Part of a small language model's weights.
Size: 15 layers, width 384, 4 heads of 96, MLP 1152 GeGLU, vocabulary 4263, 30.4M parameters.
Training: a variant of SOAP for these matrices, 1301M tokens, 4963 steps.
Each number is 500 + 40 x the weight over its row's rms, rounded and kept within 0 to 999. Layers, rows and columns count from 0. Numbers have three digits each. The size before them is the row's rms in percent of the matrix's.

# layer 11 MLP gate, 1152x384, rms 0.0941, rows 254-261, columns 0-127
098:516531558476540547460538552487436541505508518523443526529485579447485497538538560515534512417497491547440509472523451526508564428535538486492481498533504508417451481533541474504512549482458553483584479465481485479446493509469491501492515498513511485493508591531517487472520513472498477635539410458440562465542515534531556523524437571521518505583464542578517558490473550466527630519555
091:458481520474441467474558545479472513531502446408557488479490486500478538443536519507520522502428512475482454461493450468497517599489498466482502440522542470503454497530420520502470484490468505484477498539536513485522442469597464570477418440493538464438527448485484559486526468460490486512486536546506513477530481458567504535469472564433511432504542558477541477527510492494445562499505
105:483469530453502508549435428440506460520498538530511558525516518497477485507450508510465340536551530470513511523421480460544443487456482481545470467504490563544465522483518488460523454493505502502488445519454425413570516548502545507529565500506465516568436368554422483513496494520539433469553542542538511538536557527501461523550490563523465508421505521499466473534418483487496583490491
104:502540515508508434379488502478525482507469437524551538497471521497484544527507511492459548455449517464458541568510512580592465496496507514486452479525502489477452549503497506453428469447489518489478509493483556508458491489436505498465474477472549497491474484500467519483584516513580576626504465449578507483547489511508469497535447522429458481403541422474551498460518492511497483489537
100:432460490508567404514566490549482454529528494518525465487529516536518566497510478534508540492525517491525530522552473443535525530509613503488437485432524510477496537481494519478545475440529510471497565512459570576467565438488534536476452482540499478532513516509508508521466477506411479459503520547520539495523494563424534534495516541464481495516468363543492526529484530393502484403516
097:522554527543512485570512527504464544436495529489558466472477519501526497569435462511489392497494531525532485486543471524468516506550510454525442472508543552593528517542521508435508515493487493502540512474564515485413441504364493551472425450490439445425480496491467543506465479447533488519509502499542514486555460499443538490515548459520495492492477623524513536432526563479516460501491
095:529490459531448494482485499456445554543476427499512467537467507503372513534458450550447513517574519509542510498451531548505607579528522502428484523503474528526486423550578470523528531500520484528475532502577489531562476502478442565517523470516503572469430472519548468536456465500551563471452469444539537432561362495493552410477556576460547555506513502524439519481528498536459541559502
100:503549525445428452567506551482529530541443531565471499558484525518631489456451458526602540488499598547505471539465496544455492492510549439518446502462521516422511467486554487444499603527441450500501546560445492479546534599454506491455556492506521529498588586469551510572544494518509477521413583470525496459524553486484498471463581470503556390520510460503506492480514507501466494507401
# layer 11 MLP up, 1152x384, rms 0.102, rows 254-260, columns 0-127
099:614511466446482494501480466545440459470400462394529489555472520483511498475507510510513573557435500474512531553486496487503527535506537458472495518519472519487472502465522472481528592483461501546577492498519489523482470514444575540498505477479487563500464493512497519427506492500505558481533508527528533464403618563561400581466535522527538530505496447573529496564534483454475454492513
094:488480476556505529441474462529547463503491513505459473570481536494534537516486522491509496559489477559488455509488527532401489416444468554454530474468467500449514458438582460503544499505520478505482576522483477471479627522504497405432480551579503521539469548566523546551501535505536561498524460533545491477438538451476468562472566453522513484465446515488432445529501494496485436497520
107:461571558508481444498533500451494486500555529585465505586473513553425519470488549486501512520517559490526490526525544555559490484508413564439578522490504464487503482508510461488471608475578456540551521447493545475466491472551424449494508475547544507536583510480497485516462497533542537548439429479479461518467427513466551477484547514450470524526532547470446579464431462450545495522509
095:494532478564518428514525473521522516451530568498492521514532443481507493483585452447509449573588524529525497503505532441487511517502479568470445443565452466480559485440493518523478540520431465593523483484570523519498498461450528481476500539470522550470524455539482483512506584521460487489441564504499512491510525404493430490546496424469565523531524466481540485551487497552517465474496
099:516548597553509524516440585572603537520484431498469516422566428427480521503509540529465427450497533483540478484466538565496453565517484417494437519491492540487523437451524492544499473552475481440461455508478435481526443448501481520554477401509506520485539500517489506484524494499434537503542512488466515514473473456549397519440558544455502484495510485470462478500503483479446423486539
102:511465591404537527535485452557501483553479512488485536509434536485621545493478486498470523502466475523481463467486502530504570519446483521415425521499481498572431492468527490515531495474577529481499453467608480484508536509502421498512484616532464486477529488475511452479505516457486554547485598513515466525513534408473528605549363518470489474553555485486552525504540520526456459509507
098:542542522541555452542521506495495538454438523452495528589504526425451469476487481493474505516496496550498549473514479503423506535536520503450509577600496515508517541512527426490523512477561483470564506463557525504522497509525472534560554487425481492461498561465536521473506511524539415490476487519491548578504526580428490550516473383522546452507445489502482481518546504493449493591464
# layer 11 MLP down (transposed), 1152x384, rms 0.0975, rows 254-260, columns 0-127
099:498543502453458513458516482548510511519523520478534474557504507457557470488486459546498440508459508559464500493456460490498533550567494538576481623502445508439480521451491531479538557547454534457487457487518446430516477535477565543528519469467573574453470492465504448522502483506525440562537440490527519481496507477562569454467546559457446534578498523492516499532488507496418521566543
093:460580480475517522499535496469514506484535507505514525483557535442503474444478475456585472491496508476513533555401463453483513514488520482546535494525571472491564527503427535524491468458488536476539519501546483502501530499508464540505517426473474494484481449536493527481510444488509587443497561480514389516542487504522519481534445546473516521490498565456495522510512488493550511561505
099:528482458493533499504568455450512543539526580576465481488469521441523498520493499444523499504408515533507526433527526548484443466431508467464507535482540496466448520488542501506438467492509513447500472502556469524500462509508441528589550480471512544491551554485469438552532408522560522505372529517484461457480509462523541533447484584452531447506409433516495543510469547555528506494488
097:495438489442447484499534418497496495515448445531536517553524492483486487444451544484590486489480496440457480528473434475416474511553495473502522417541477480424509484547472450548514383493533612502513467531493479549527586440461518480483518545463492528447551482518486515528543466541516467479475528540440481458486527427522536572515527522503554509509500537454438499467503488468472453444516
100:523517478538507523482436515531437463472545555496506469526457545570479520447499491462499408504518536524472433455496482490474478496481519511474503498433448536496523500455438507423434509429455540499540570608437492488547472484444548511457440534552471452415532505509488517522514505412491467509522538501461489423462541488545481485542475421527475526528507575511510443498545607528433556489465
095:540467478539480486539450513494474472482478462511493520507513437516439520511536428524506469511429558503533526457551569511506450475550510523470497510476477518443426505477447525553521517542462450556466533588532486508624441411506535472466449418572471539482581480438570551468517439457498487508508577506445440504487456498490449547469553512520522551505459498537462467497496512521453525476507
102:492546489500478543475479505511529555527544486514535520455529583521530503538490511492473522478433542521512489557501488528491518491474519476525477509533476536538530453517489428545440481451566537506442623491470480497559587473455435439568456564499525520563456451531519541529527459530474500460519561478488511463533537484492622475518533560407508469519540521478535507463520514446470450382531